Weights of a small GPT-style language model, trained from scratch on English Wikipedia: untied embeddings.
Each number is 500 + 50 x the weight over its row's rms, rounded and kept within 0 to 999. Layers, rows and columns count from 0. Numbers have three digits each. The size before them is the row's rms in percent of the matrix's.

# gate: layer 10 MLP gate, 256x96, rms 0.173, rows 159-244, columns 48-95
# up: layer 10 MLP up, 256x96, rms 0.161, rows 159-244, columns 48-95
# down: layer 10 MLP down (transposed), 256x96, rms 0.152, rows 159-243, columns 48-95
gate159 104:589489455541440600546503457569542467495543500432560523568420539599470502501417577448478563481544436545525605525512466501565564524571555481509481
up159 087:594490563569636484449486509533403468389424561479471495551545521523422527503465555462459538468486501430542479553591528551594406521556441372524525
down159 098:483547601548532467486467562518504458487440590531446558553470449440536537536453454526470444482482521337527487469614498525475476558486465437540513
gate160 095:474516447528453534504503489485554559524515456486530560486473517562467501536469608548449477517494419451518495500504536423463504422492493521612583
up160 097:411495468493540577488513509476400508502559500517483425508556475517513535411483500609455526498454533504451456482558525560574459485515524580568496
down160 094:453520553465486414525413582538516476585475553460412541600528509470510496472553538439545542481517448509498522478542503477480563480511466449507610
gate161 105:562563499490493614511444510575465457515477392543507570506520492471447419516491573505435459493585468428485457559510480445410515423505437482491495
up161 101:528496411528544607454406565480422480471535436508479585505471474489461456452454555499460448631461513449546419465469496553443461522490543528559558
down161 094:602503518426544416509429548530530464474433499420542419527521500472489421428562490532616492492423473480519423497526529498488491535470552503525551
gate162 089:501536490541471588487505549472542546459504393498514440482501454487486481433491539471555523464526435548466554417495454589482555476528474517505479
up162 098:523449455538495510507563539448470551478482534447494579488431455490433541495431487492510554451389523530472438470532501468532422434488471522590544
down162 098:583487549557528547511459490521449475529541512457498453522449426564567464527468520495575537512458537420629513591569599508559511564481523383407499
gate163 103:486563422527452503564512560574521505469530584465454527417620554487626505588507464494507521424516517578528575490485395404592454502542502455542473
up163 099:569515504461508534514561466606561499509462466419484573559470472572494510503428436484480389575456552466442513504462534511476516512574373467550489
down163 096:567542608457459431551466511545557523475438450535537433482472503485469489521540468501497474653487552518449432593492463474403531470488520588461466
gate164 104:537443467491436503541520546586522418539629448507487469565448541482535387524452419594493551512466536507417554496428575495527485459527404557397503
up164 098:513483534565502401498551585553523517411538467470510468484508467510477518490452423539518356494509539431493516421465497500417461468531449460490442
down164 107:464508518505498599539497433388527469392625445432456458545504539438452453508562501480508553517481512535535472495572530482465553419501502531498502
gate165 105:556558511448464545442517560498468596517426595528431447530445539509435456412565509545510490501458387511542463552523511513556559501475549489450524
up165 106:538538357511433562451493352530544526479564495519492481473469583504438460561507484601517513590534481527508534529472366498526489463549490531452541
down165 099:514494592425552449429504470593484475611472570527547503511428512507579564475476535496570562566486460483439472506474505485573396460444558478578556
gate166 102:484529508614534467556529530566510479518485485451468470519384500483469590405550482513562470547473490435533372486518518475487464552460457512484589
up166 095:516459440450467455499462554464505514455545500418544466526616512477502481613556524456548567399538511566510545442522503544504570482461579490484407
down166 104:495486431469457437458409590451469485457545516568498550490512520429577470596466404473412536559449492508505501505496518536481454523471553604469501
gate167 111:517472545538492417511491475478481400431490494535531560506411542447610480444499499420531479406522457393541569492574464525458488507495435464518534
up167 105:534472498439404594460408462442489580549492469488503548426531546483539475414477524533509533524430473533407444455504502500489538539498523580493492
down167 110:473496501480543496447574561528469380380512518474558606493352529484491466403557489459469503481533510432391583432498485469484496555508443477464478
gate168 100:470528548508516541525440490508553472465562439478511566476521586510445554501524531403529534453455549619553509434464419537538463563623531468464470
up168 101:506437573507468496491432487555567484423560454535463517431533487541428500575500486493421470547469514564407511484558557569590448566489466499488442
down168 097:461581548473577462528551587460508455524553507480532464575482603490535559514534490467442570481568528506510560549534499504595455464459450472537489
gate169 108:499487541484519495595443451497452375533485499512460543404601429544512491462496464465510503454398566549510418503457557479529511569437465538487613
up169 102:504514423541452484354573442480488538497496521538540487422539459566542444463441505400558481495506373497358494442492467485547504454525450582515461
down169 102:462550541510440584523397428533453505436439515460565456465508571461515499487478516533392559521483492509483550521474503524429430472488468524574524
gate170 101:463540471500513493601470474499500450452452484521546529523529559532487457474559487623429442489446428505454546517530424398498505600470431421413573
up170 096:504527411505488405547476459481455586595610478443532502456486558462465481525440495529472559533460526461548498450515445475484453453490567455538544
down170 102:486505472503367532592451489489483549448547425498523561542464498475513414428523527632528528510504503545416471482480483501462409499356543471498519
gate171 100:513595480551517605474591580486451430518491413475598579527442562553546502499540519458475514530411477508501578449505572494546552535462508494548429
up171 104:595537586489492491512502519540466488541468515595436490472444502430547397557542551611484460494455448523607577538551452418443558559449476456367548
down171 103:458489472570531426535516506448498422497555496437497484629508516508491560480498528544493471594431498554449523494522512512517459524505531501486505
gate172 097:446484550498477454483524479493425467505523505491435487486455523504538473445534540432468504495447536529440554540442425457449630424554440435524461
up172 099:521497513534495478507555466392547443546611487533467485630483463498494585535579505456530560484520495531449546496378470436429509447437500553371497
down172 101:503478439566439507451588488475512493440499537403478511550434357515550573454432515462473551500486524445392508474530402581418490521453550563469467
gate173 098:537530543494491510574598508578472526480469497499618454479473586438475379407531536464534546494521564482509506527532421486498495490501470472500392
up173 099:536480483500524501449553460487497433482433559498601492545505492509584442520489521590574460511475526462501446513461512405492385518512392486522586
down173 101:413529504498485474381446527530528529481464563526465492437508487497509519539532508447438480492449542454423463566476516538533540442434435471532545
gate174 111:507490527562538481544446544575544457485492445568497479465414516514424402544485422588522480493589531505420537466476579546495499570486542600464453
up174 106:567558471519465494549507549472445536409454477430570543472500602464440396456518534505495578454411517468413480459470561499387577458572507445507423
down174 106:500528527587439500411536549372459529507528599437491462490512446510462568445578448456499517583545477502574451512442532466479549494516456406488412
gate175 106:601498455523568532483535467583567495506412447564576382489550541494520556556511466524465509580459504525549520560565458466524486497555473485478628
up175 103:410456484507511511532507550543507507465522487467480562511422520524399391509435496414518589514586482565590487458407440525438541478463406502544450
down175 100:451563450526563574435583492514565524547501517486482508505474436425478557477468472444496506434514463499495530501572499457575597622526469486480540
gate176 093:470540558452524507543465499486543561475508468447520514436472624473442455500483509444472539505528492579545435579512448438402447435488460577510468
up176 099:505483494461570434458432486537424430566535536433452530604510503458484427535557528511450527449601524559445414471482365491453463493566466540506416
down176 090:493469580544407474483493520472493548583421477481522485474451554527519559486518521487513615564600540557607494608509529455485517443587483468566448
gate177 100:472492517534551463486505496449528506537455535508578437579574541545429413480550567538336499464452517465462527471496562540521499525463503518464548
up177 105:480590458421546397497467524499541497528463566472405471500497495582454549482522413418502604514528573513459534497509459453417483469451437553460564
down177 102:495553467421590475499492435483520444568526528376474508451474398485445518546498552439525531512568590579446487540541509453457517499407479540495526
gate178 117:485532457511545410442514547455415458543476432610431491452468470474498504425579529492490438504468452460478438546616605489431405588452461446453537
up178 076:375450494458565553557574506489554462502574489483472481571554515499568439487497440432434442412522433419460601486471516517505463496410511424497526
down178 104:493462495559486521476491454552597512442584547455481515490542517516511536503390513519513531499518549480463564404462502604524514467471520529521431
gate179 104:513491502415405546584540488562542461472490454476427466491479514490505465527472576456582491517426406479565393464486495479507584460480494530437508
up179 098:420441560430431486501468555496491509604537588462542413521610536559517478560493504478511476485559612479523489470398533489568520561459526501532500
down179 101:477524493455475534554548430504491457588566415573427482563549557450456574561490432442442436485479469487461446404472472459524572535519490463459504
gate180 089:466537526562515530454472489647462469474432466519447410478499513468382499459475456558448498416495545527515485438489442397556486415550506495489539
up180 097:533501570478433501524533568497506575446397524586413536418423444591413373513458577522476492501528563476568438474485493430593485424539530552466564
down180 087:464478466563523636477464416547414418463573514526542437568543431501550450437479485462455540456425515463476546491494568588537509486473440555541551
gate181 102:527474459555468426479386537562529503541481489500453443564541479425449485482561505523476433479464474514530550505568552426462466668488566545477546
up181 108:571510573480472490612501437441453468517421554499479497487515584571502566535514515464545563497455487550514463469515573546462593456480536470519514
down181 104:480562494568394400531467519443542451601501448556504542574513474477484502475498527541617394551485483452506501434447472517502482519473568461477453
gate182 102:543525463479379493495576529551400528494465467434441443504388570573484404513395580524457547551460565591523433534515454415564551477525514472566596
up182 100:473492401528534511526462500540683517472467460583450551478495449586568532477520442393532471496541476542515508511448474429438514557477452625451480
down182 095:526562397559501515353542496551448532481549465492537503477465562564505522505436536405509490440426573527461528492473461447493493437518548524493504
gate183 096:461483599512508436480481459586568484511498547544529420462453486381552506583455411410464509518440423510441461437530515495561540503503469524481436
up183 097:488472445542620440440427513528452445494548535476473544464463469521557510443466477500521506491447437486547525589499461520503523507485519512492463
down183 096:512522504479423517495548456484566516472523474457516468443480479404482563500503573468588525502460552558489528415562554505503488470559569491516536
gate184 104:430558483551489440495537497545580500554480480498405523438482549428425578485553416474505477505551530481521494506506559428406469503506481456506623
up184 098:407527551377528462550493491675531431399456483526508536487501486547553549512536417431539500476527549608510525533452460532556526508562624515475547
down184 097:463524432518461483444459487390518485487517502456505470534551514488457428589542480560480469521428493442479473496568516459430528472435475556515448
gate185 103:541505516500537431503391504462461454516459564495488408560524448513436489542486533567523594469549435559607473565493535515511489565563497553463423
up185 104:477405435519360467539462472463584525416422476561492483470466445487444527454480606468535569491546442561486516481432506533549501481518497500589437
down185 108:499560497565659558468402513527506419429509510394508428483551538477500462503481500544485460618603456545595469536499452496498425435540502486514444
gate186 115:437402457488429497562575488469615526524533495438487488437534474557531388589546463502527443537549521588484555470555390481466547464555442456445535
up186 112:468487564434545526486536566463596614550562442539564566457459623489477458437477474496419431478578476515528517397566489553465555569501511550463528
down186 109:536560462517523520486453418460430412466536435490466463528489447537530473578460496578585517503500532540656507534465436485553450473557493505534496
gate187 092:592529576506522544489482454547559566482495515565503482551523504450528479506496510432482503504518460457540489447579531558569633483573506501588487
up187 106:423432437525431475445453491477498552406367524515501451524513534521530488500425474518542485507511523504473544499463485489392482471443511475501467
down187 099:438525480491526492552494456471525404499529448576582482519552426536575409597501522493502569578471523433484520502501529575518473560519438507409466
gate188 094:472452514516349466482534521440444505611497512467501429477508530423581493516534563478610510538552527499488480480524550500502500495488608513424437
up188 093:602450472508512538440544480560499528535482444544425508388550501520502442532471481485580509461557559568483473440519490389509482430518446428518501
down188 097:578591450506508459504499526464537465492429508423647456508563417510514483458510521464479469477505474483399463545521491462467506452547436480335503
gate189 097:513466554510549544533520564486429459488504532471613501443401488495541393515527551493450529442411520416505489465506527455535393491534518537515553
up189 097:528567441453465510522454385514458435477487474435507511461513575482475487496549455514480478489457408494420539538472480492517401543448553471546445
down189 101:436434491450478565447440499571475523531504436560536489520508461536413501493480513505545461527519523416489561510515429550472409433520583539576421
gate190 109:453479500497424472487535454509458515586530583446462449498422481495466533504623483567486475608489478533479515531445523408459442473508481560444519
up190 106:465560524504494533487468514528420534519491455446506484470524543400483534500464514479415520427476487534598560569494548526454576548476577513547616
down190 107:503537451490479491450519497489469471401560502467562474475479543466524544518473482570438435431568455459560427504458639426418494388490477625466411
gate191 080:484476484545446518444484393491410534454473478493505449550531492531455394656467592559511454389577505490546430510491467523530447473474535557485458
up191 091:486496498489581461472494432400500486649505517513469526456560472513523611562510439487434514552502570516519503572583540496467505457523511512555494
down191 092:644507569530386540522416469571493456623450506504484474526496576513518479546484479524503491461509503471474523492551468510529473470530499467569425
gate192 105:589463493510477469463473567535557488373456564506534490515492610484463508444461392482504497427463526436526513503553511404460439547546542504488559
up192 096:458548554534466517559478573453548555508548484580515483487586479515468565503556523518506639514526532570536524470393423552468542451463435513479490
down192 102:513575422559532469497415420489454493476497553528473517521460570461570546435430489455536506514530513453511523531407538477424461516424490517517614
gate193 100:520452531577414586555462470548520406562505515577489493497404525492530544464433476487493524453478455508505482462399590581572478461501589520512526
up193 104:507528359507473494496553609522395488478512481506528534430542438463480530516503596496601499500464568488456393495530512526425495470417535573472424
down193 104:535439568508426449488521544392462472532462421554492503508468487549469472504428554523442475504444570507502425442429579562451521437485505528530453
gate194 111:416527445544493449546470367532486492529527588563436488478560486542538547574498562503510495455465510456585493475354455482558455485470581580362525
up194 115:527413646487505466497504434443515520564574514367518601495459446468509522478534534577552450540543472429558370488529495489488530494481455455481542
down194 106:483558497542552474470612573526494564588549538581487512488537451555488484474526472444579518535397562532529573396554479523429483451507578540492510
gate195 094:501455556601498385455536547509388477437483384493519472499497522538556472535507471549558540550452361561435480511495519557486449523485478534454520
up195 104:529424530520492560479504456440579531520503498490413359509429515444556499506582522545575536494481469463489565497470497569349546446496496467446467
down195 101:480445488467418474457432544505520484499477398481531583491419447475496442550603468516402490504562544471530565437499469567578543596472530547532571
gate196 094:581475481537464611507521547514498387532489439468589516517577531445490489475463519495559469609517513489513528498496483529542488481465372546425381
up196 073:455563506499503508475480487505500415434453431429593509436588512431530532530487567520495466548512440493437343554518512498443450405456469566466462
down196 090:520521546550621475493536570433524537481589404459502578548486480521534487554532465474441500423448512482502485499512500538451513561408483503542552
gate197 092:474520508546412409411552561560512526453471545455498527453510544529402490547467507611577442500543550460607444478480503486494552436479564513603482
up197 094:469436566506463478569408525550492497572501596563512421523472562427517580473581571569470475368473465527505475470561527529487549509536479519542532
down197 095:541359505415608584533535491487492431555426433516605434501487575422452550463468429512539517481452444507500540516548542490498401487497521456411577
gate198 106:508564472491532542436496536468450474595526559551456553466454466531642440437514456491485481572464518492445465478588563476424535502555545514551479
up198 064:542545402555461501521560506598504480512481352494522502469456577537492566433498438515536498515473478577505537492543516538537479492522443494420504
down198 089:497535429555454564484478488501403491529542448477519504356464574566559529388519506474499417587476398501452496434613509509410458562594516541476505
gate199 098:501469438498546416517535498534500459462456566493533473513504540428477527477510533485465497545398438488522455541595587475558519412495467557518446
up199 096:389474414450533447559462552528538578480478539471479448472433527506552443444508546560402494495492483530551494540458581484518482409400516537467555
down199 101:481502565488511564523580492542538457424432509479517506468488511447423554411487487487560556414472481574483472543478628448489519512492441477441538
gate200 106:427463557499440481510522508447460500480430525491548509503561468488502478440483493470460466557515564533529555442408531549437506482594501463445466
up200 100:516456526434528460549544485437521493491446512479531490427557501466486534358542631511484523427420510453474505528466468468427555517463431455531414
down200 105:501448473525494456374505487577516608558495532553525482529531459611474437485444465448508405497510473435567532517557422542399603480514500469532483
gate201 110:425495557576467571477456390532451412498526573464431467504546477469499493508514529456439550500452511498493493548433488547533442480541539563477505
up201 097:551536557585396440529471546522534491458502465418511451423591459511534525449461612476461489483449475510392525454496467500476438554633492614557528
down201 108:445496581494520413450524474434500497460478521515552458491564471487423469454504593458384495532535557545477479428515500510539591504490499516507483
gate202 103:513446493476497467341546483549393444499529499563551468491497468544469543500499543427484483453446476455568523512455490507474449528487574483440512
up202 108:511523505416423456535493485584498388501499534446402411563471499518574505486538480530503513366508509514387575546511477452479490414442575528492559
down202 105:496483491577521431423491463491410438463579580552473505486492508525517412449507511479474509486407446441482561485480431420565493579520507512411484
gate203 108:436485591432501434477426533486494518523544446482457446373497486540402469517413372604446548566479447488523479452526472448556519508579449459516479
up203 115:571448459466494525445434574489460512522612516543490498498448437517583518574535537487441499485454497474500552589483544337489511606493450525478573
down203 108:522508445504496470540566467577594526423500499493602482527510468522447504505545437455435567465477430479503531543482491596458486477491509452538480
gate204 097:515522511456514517522439594472422527501510515386584440469585519378579465470471439519500497470442460547479471443564366480511512568525470436490396
up204 096:478406510568516504432460433423450463543474458590601518626565495449423514515488466471555450498497459497485491493519457566461527534486461396417440
down204 098:497551430467392490510581521472450531472557492441490543526487505473471441513593555487582557559545447500648506465444512476519513487508531393554538
gate205 101:490413545466538476465500550498551525468522519518460520449482509536481601547614442514571434511542473491559402539499516415454507456535471440497536
up205 105:593538549495570519487523514558444568537503529380475504454563562484434570568536497517504515515435426485498448476526505466466507488514446455510466
down205 099:530541482450440504502510463407438493427514465489508613473571430378520445523533480562389497462557537461546520564439557515554484458477469421494468
gate206 106:537525459549485518495452476482414421482500495544538490463469489476464499530520560481431386541497479451581442537603497430520440488475603499517542
up206 102:513420446502453538495481436451507470517374559559487493562461544578470418408490503499463593584488532550505459469448440481543557531490499528498451
down206 094:527503441492526504455507588478529413521453558431583512625502476499498473523492522563484435539467543399522428589564565420508434442532552486532566
gate207 096:489447422461532500535551525531430500453507416433574502486481555467412500475491535539436479465485537582592548548442404447522577605521514495596395
up207 110:462497492477455476508532508508517573474473522546507462546561578520508538524509517450557446393609476462427656531508463441498440506494462492472564
down207 102:536498552517515515506517582493460492327460492551539585535507505442397432470477415409582551460519506540518527585497450466437558467477522454548544
gate208 102:575522449495451439521477512458487550511495580521455520477433540522474451463530461445421508544440466481493519506519561492531455442525546611435445
up208 094:570475588491437546453473444516559497431540496555488527524544490462493445508453557441559503436573403499458507444586517521585425526531536525514478
down208 101:450526454558489565512538575538565484471389473432501552516517486454558394489556499427465449472551520503510474529473455505551514539564571537547406
gate209 111:481574478502514516443521529433483503515531530510512476417467592459509503480505487507456440481522458437497440535523493518499516540494470601511413
up209 106:487456510419482486438489525575433441475490446454534492476497437624600507504437385406533553512483528526483472535530526460513509506436477462588539
down209 109:539500485436477492461505488498442566492493527427549541489560568411550443453515458556504503574462485548478492504572565451501556527523462509389460
gate210 103:514489500365433591486460508563515507512465507434572528481449618577462565451493521540461480516384595539477430454467512502534537426557480492453449
up210 109:440547470506563504517527508526537540560419478517491575514552442513522504574510524371554386536550524543494477513552613538510535523492483524462508
down210 101:434574471566501558511426492480487408514517552462523445386462616512539524541535483486429470510451518502447540458515486427516468514549482475547521
gate211 088:456535521556554506647543504489536544489506446451517524443552479422532462560471433525495505511487474435472525474470510403558517467550522598432555
up211 092:461443588510537423577492502559499593442576476538510518518549539466583508503516461488491439413472485550474492563477525480515457527466536506466433
down211 093:555454467498517493503432484450481531524501494497493483469486394471449475363522586493442500455479465449379549470423624560444479424513457543525467
gate212 093:532555489530491521434550489509509528380485515493440520537451552463570425390530497537519520536483518522443538421402472569478475482555535524429493
up212 100:491583569403509539471496491491518534448431490519483486425572535492575514515525503590511498583444522522536502389418492548473536469457517436468349
down212 093:447509579506520494572520515579511469610507533492560488512566462539417432499484504538397535454518554513527458527630468479528466410618557568490489
gate213 112:505623527560413497491488443471474436509397536428555543461542528553466519447553532534501462455423465466524498578552476455492507572500548441439485
up213 109:472571501553463472547474498553403527483547522472489433532544451520586541457473550557544509511473504469549463525503454440463609483582486450540506
down213 107:560540538516483583549427550447525558459443541498479479533454554449594518500485566518545552532451559432587476527524471533512502397447422479591532
gate214 104:468406509549543573494590533586439442512525597466527474446504497512560433513541462562582578430486503556497498452488431535602484562506571544487414
up214 096:471497453454587602575507475492513472456408501474512590495465554512519592404512532475395443497445485494569506522415490553508532448554583506534447
down214 096:455445486507519423550372488560550418480439476515534505572473540566497588579435468544354497424559568506474465478499531488504485593566522530493518
gate215 105:472552505575507524528527547443407554573461460547536497531349478433538514599573556497488515491452531537495577540465492470505492533430498512478546
up215 106:451550588522566438521523552510429580420563538535467585570511420529514527523535565434579523528499522391575463488475516508573497587534468413483452
down215 104:481402457470489416530427458490440489600527450444527478512539517473519492475521488492535472562473532469501435401407586548540510441498471457554502
gate216 101:450411566535537469500532474561492503503488592479509460489460485432507556493483507461398479467431472499513440385476487449543466602518486564432489
up216 091:511553542462433485497525567439429559572515433476532512555551443578467481534454505579558520538531561422518526527565534575471629474520552487470532
down216 097:539528510358495572504535525477447581624504481469547463414511505525412529566550533494581560484575473410597506487481503508577485485511451484459517
gate217 093:500521580558419404512520526545525505455480423476483549408402525518476450507507615535587466495518497468507445470506584520516483497529509487481478
up217 082:481506513527502518450450540540542436521544381447518563509526382499494527488463551501438407563512423580511581399468464505546608485471552471506525
down217 093:456446497467411438428445522448508503484488496491537566547496479455530507516507496468587537570467541482431484527473476573608542518483385533514395
gate218 092:496529516545493459490494470462446558518517491586518441486418409449488565598610478529378490462465495580498520567466477464476554551442460488473385
up218 097:590536500531495584502496447470523474475570553394497508486526578545527413432545494547522466515474490498556445507549446646530482452492515427563511
down218 096:498447461456402581526470480502434509622475529534504537459502482500511508511521457569565530485443515443597491486456512446494480576447468519440437
gate219 106:545526569444476417430513477520603517511408478449394444637530510499464497516597585457536485536527507563534453502501536434503497510538534531500498
up219 095:517450456518422526488431564535512478531522453501390529551524520539445501465472445481651548520551537399520429419441595488448456526576456483457506
down219 099:565425533494516503529556618613475547542487406538490484551508516526497489480491479456589476445426504476463489408452497446535448486505469506540443
gate220 095:499529501523461531494517549424486467527541534462496553480554544518588479403454557499493485568486478505384541551438469468548505521429490553564452
up220 099:461541518561449344503487528497527539479465468549467468511580474397455546530472528557491559456486497532530581484537455416476429450485477465480528
down220 095:522463504458594613423551522541491446457518490445513529531536511541538530464517562463483423577591508498349443486479470517501535539505446489579499
gate221 100:516552445635494465546457534501570463527473509496590493555489544533490509467565405510434569570377496575447469525584457467603470549569487523532602
up221 101:548503431471533579506564557621500502438578443511502542462576444526516548409447462607508531487482460441520588520385508494547553504570440458514478
down221 125:495482549394474446513593494534495475480455448516527563448495457424549519495457542467555487537559434488641553548441482499420493515502440475498442
gate222 096:438611463495473455518535488571558451483441496547594453407464470476529507538481461490464513510558559533469682503418447460460515571420482532480433
up222 101:569384556486546477530518528493503497539568490460429477514485467519423472536615401529554459516526539479574501481501610569476498559471513468497502
down222 094:501537513495400554496533510373498423394459522495497432398497494474472406402579543478491521557442502505497449449479456439513403431466545387557482
gate223 084:426537556455565444535493533612536562444491537493581538469516491387606466438510524453479470528463554520481484440589535488489487530436529494487413
up223 094:526406476523497537466506546530427413563520458483454506506445544456551491443456507575556475508485368441482523594459391508460494486575473531505531
down223 091:496557518428428492497600484311516558496468474509461441474566499533477538507574482512520391485512501517487451540460536503502494509543516552494432
gate224 099:439423492527455436527438566478549377438466469503552479437537491549505456550405532537500575528482466487460505476474402423433476462456463529510542
up224 096:523551478471468512501563479545517424446477509547507583412528467450527381573460452477498467541461533516442434474523472569543529471515505440446482
down224 103:482453467405476520541539601420567513541430573602440449540505505499536523407510553511534444513440599433507493461513483505484556515508462507477451
gate225 100:617559551560480439554479426464496487477478549522491411522489592474539482446430584464516515536596594522461451558508408484450560520497512552433444
up225 102:530439445519512591451464450431560416398477447418555421481505443472454505406498471512414479540541438581474573490532491500456542457495450568515503
down225 102:443508509477516471512435445488512536493501516521503596490424514425513494524564589493563513504436507432441587618478480537377535454572438537592591
gate226 107:531507533463490532473540561512517548522523560540481495452577539466461428531494500628448492497424475508521461527576517490531560497517452466535533
up226 105:455441475514545483561462573558489525449504493494464505570613536493556564528392534430492456577528344544466461500490453466532440491491542496493492
down226 102:491605542560456490489454520423442463424530472518475571493542525513555471417487553515581581540538412467443553431535408536571512486504525530426512
gate227 097:561539529501538488453432570519411549551550510524475490515541368622569372460566483459419441453500556521479526517460439471515435544424549545549498
up227 098:497420465480525434480485444501560571437492610467462417466600541480348478563586439566579492484579552481599574555466481510424470534466495536425533
down227 102:540514451482535499465518494453505455578532447505591549561378460516590485466470532450446539462513536394539503518551502507567487523520377594509424
gate228 108:488471477455494379480494427478471455446413452455460578521417594540488533498598525486511587461503477552537587523503536497459450503514607442518418
up228 109:497523470500506547412531506488592523479463444619523481548537453540504456440493496551432522564504452533484492578447426427492580452441573545390459
down228 101:517552448490522445598376472550477458473517537558564493504476456594468532505525577433440528488595461545547620491498507559492505487498536496511446
gate229 095:513521421530443484495562480515519529585486444539538542507495547484536511588554542536471490541429492474514587474470440453444479533522550440469486
up229 098:456516570485476439495551474472547536470487539527539393525530547516507467556492547573541505479378505433584501582467439396571525532517524569443523
down229 092:480462577474509443417512492391503564463501570574406497534497469400489519501507364496436559454507490535567505499542487504497599497413498505441479
gate230 097:510456580464492541584484527463509523401507489429469553474470561445438460451477440538540465547525538567543525497525593436547572424568563365465487
up230 096:518542507513472472546527446442484525485452524538431582552458512559492518484425391444533480598426543532469500562515546457447472521534455542493494
down230 096:493460586495590603519557504529498523611524498505587488557530439558566468539489435612523431466500592526517507532520477523559591476496519551510526
gate231 099:477527604500476554554542476477481508540543511503511460430464477551466507453441482442564555485410495474527591445526335545452394584469535551402447
up231 097:554424530467538560589475561527453454521523577565439453476481544479548497429493405494436521427604458404449441523476542485335512489530418479508489
down231 101:404452429492543532495567447534527522413489528542481497448520451537600501527580558504449572454467515459527492523417483585550565547506543471424559
gate232 106:461531525392531507447445454501550487433449444500459484421456392500583548448409444495537576517505517513492498546452443502549483516530405571480493
up232 093:531416387515474555528506522485459493541477514466421485557512546502492475536568418553476577602501506545532507570509510455515388468536501576574562
down232 098:420548467461608560477464546492520568463488531475608472461583452504576563499503504451467501416503475450410504505456541565509547529495439543451518
gate233 103:498549493480412463417525559410525515505485515509540599535436497504427509479389478452474543471446548473572537460514413486525460474540425478492494
up233 103:462533512442571570469506527497508464477518586415475476511473478537483361467579613569409478399535509547519544496532556507505452458532605524471518
down233 100:539453513492577539552429543546531555535341491533457524426485461542523496530532580577523421452487443500479535471540516475455499487534449504535537
gate234 107:555551430544470488464470473517406435515477468541516601464502594380484484419480512440501492513502566581461469567534517473526498512485501433493473
up234 102:433466547576436606587519458474512509472515475475505530423519462628521489483442544492512521478475576561494498538513420503574552533465433505659531
down234 107:518465481502556509554489531488486541482494479563474567518585464649499585561418515549569485411537507519526567484442493447569478561400498525499492
gate235 100:463505452520523445480495557497467544503472467547550508459451577504515541525483503437470592533559562510548537504550448512542554513526510593459497
up235 112:531526390550475544547499566480328495521615450517503564412570496514515520442505569423475402480515502502440502516530503453448508514470589529469540
down235 100:456455415543416425530379607440476535485512518506516467560492602482569482470532513434496506479434552580632518493478465506549449540518569525429507
gate236 111:438564419462420559446499484512567459520517549519531488456534505555565511414527517496536443583461504477519460476493485456501591474534475523476474
up236 108:523492555488519453447612517532433546545570509580485442552611446498428572608530475447438564458449505532542531404525546481542504463517540483549496
down236 093:464469450568500483548455386518541431500526470524402426558474516457515521466416479574463454517483543533457445516467481476428513548467406646489497
gate237 106:572505567457485442523526460421530474394404473443539500588444508565448392507507365561521587531520561539563472532545489428533461457482522439525502
up237 106:432511526476535474516578479576449505433495510612416623546542515642533475652466488528593466460498503501473468531514515492597498509456509408443559
down237 108:472531591553453505538537591547492480477412506449536583443529500521457423475419436472599475467437522483482449510550504462458559489523557473424481
gate238 097:519525538543570517490535609533504485584493411486442417474477512492426477488469522505546602470526504570628523466578487478497454463378497443581538
up238 108:541609621389472448508498517466492533568567441421542521530594547426468482530546539488544523541450508494457492515529504392506349453536444510501609
down238 105:490482509510465478537522417497510526502460584435490477529516409470500500434449447517585515498513450473460512486588450552496482427553461567473509
gate239 100:617523508467495513498505553485504443584522490477615408515451478372457461448484496577405599525526508468517539451527517518547413552539579428491510
up239 099:462497610492534459632546562478570525588481498402553510487458535455514561572405441599477516491491495470523523461509506486515413512507496449543575
down239 102:501497556439519530546423551550451459419479474473524579489555491534510456506443513419471464518561517523483503492465503516480489441502517448598535
gate240 116:474557472560560493439439419495476486595510470466510452522469566486604510419503563511512528536534382489557558547461538486568603449520466526549552
up240 108:542572543491549475461456503475538429443581488536568518459510522417483487486509443638459543467445580476423441423487509534524474541543477534536501
down240 103:461454506522426507563558538507439499471464478503445493487593551527390513535403557508564482459550489450448431451517522435466555450543531472493468
gate241 094:358533606463489496511564577525550487454476539542461373515528425473552543499484555452544437413520453476533504397580519564521515451585514498455509
up241 092:518476564571491500480443465395520501603520472411491477527575615547469513497455554493564506481500469564419578542458544481588472458569519486504558
down241 094:507573558494524567453535469475500445485457450530418490437504409532486527453560447568456571499462577511567486410427495484569504439396457402535474
gate242 093:461566503538498440537474489559457463515516516645482456530501459430508538483531474445529445551466483541488508498567456457563488534514437477489407
up242 101:525568492518492511600486519494400490537606457442479541542498518416538582450482559501497555525549507473458471581489483407551556477521501399472537
down242 108:418518518546561605432465531457515515619536520582456410566532484546486548606473531456542464383489488550475493430500527510508600406486448477512374
gate243 097:546604554498545425513510520485494440479541559549429473453521513435466462517505458550470407400530462496500514539556475460534526512566486412511386
up243 101:461521494518599569528554437527529548479448514506491483530585445532505475532427546486480414513445479564484536528503479464554490366531538542456423
down243 102:445543501532559536535566469529463522499520597450434436465519469475560607429496529436540413541485489530483473558466542466554557445488503476504567
gate244 096:436606463428560386530421497547523552432534459511547485462457627507513561441575529479548495506450481528494459495465449388482435439490516544406552
up244 103:406541506440559436562429512562528529506510480491573503514496545516456556490570532399464470498516472471550515469451481523469400472422500497409564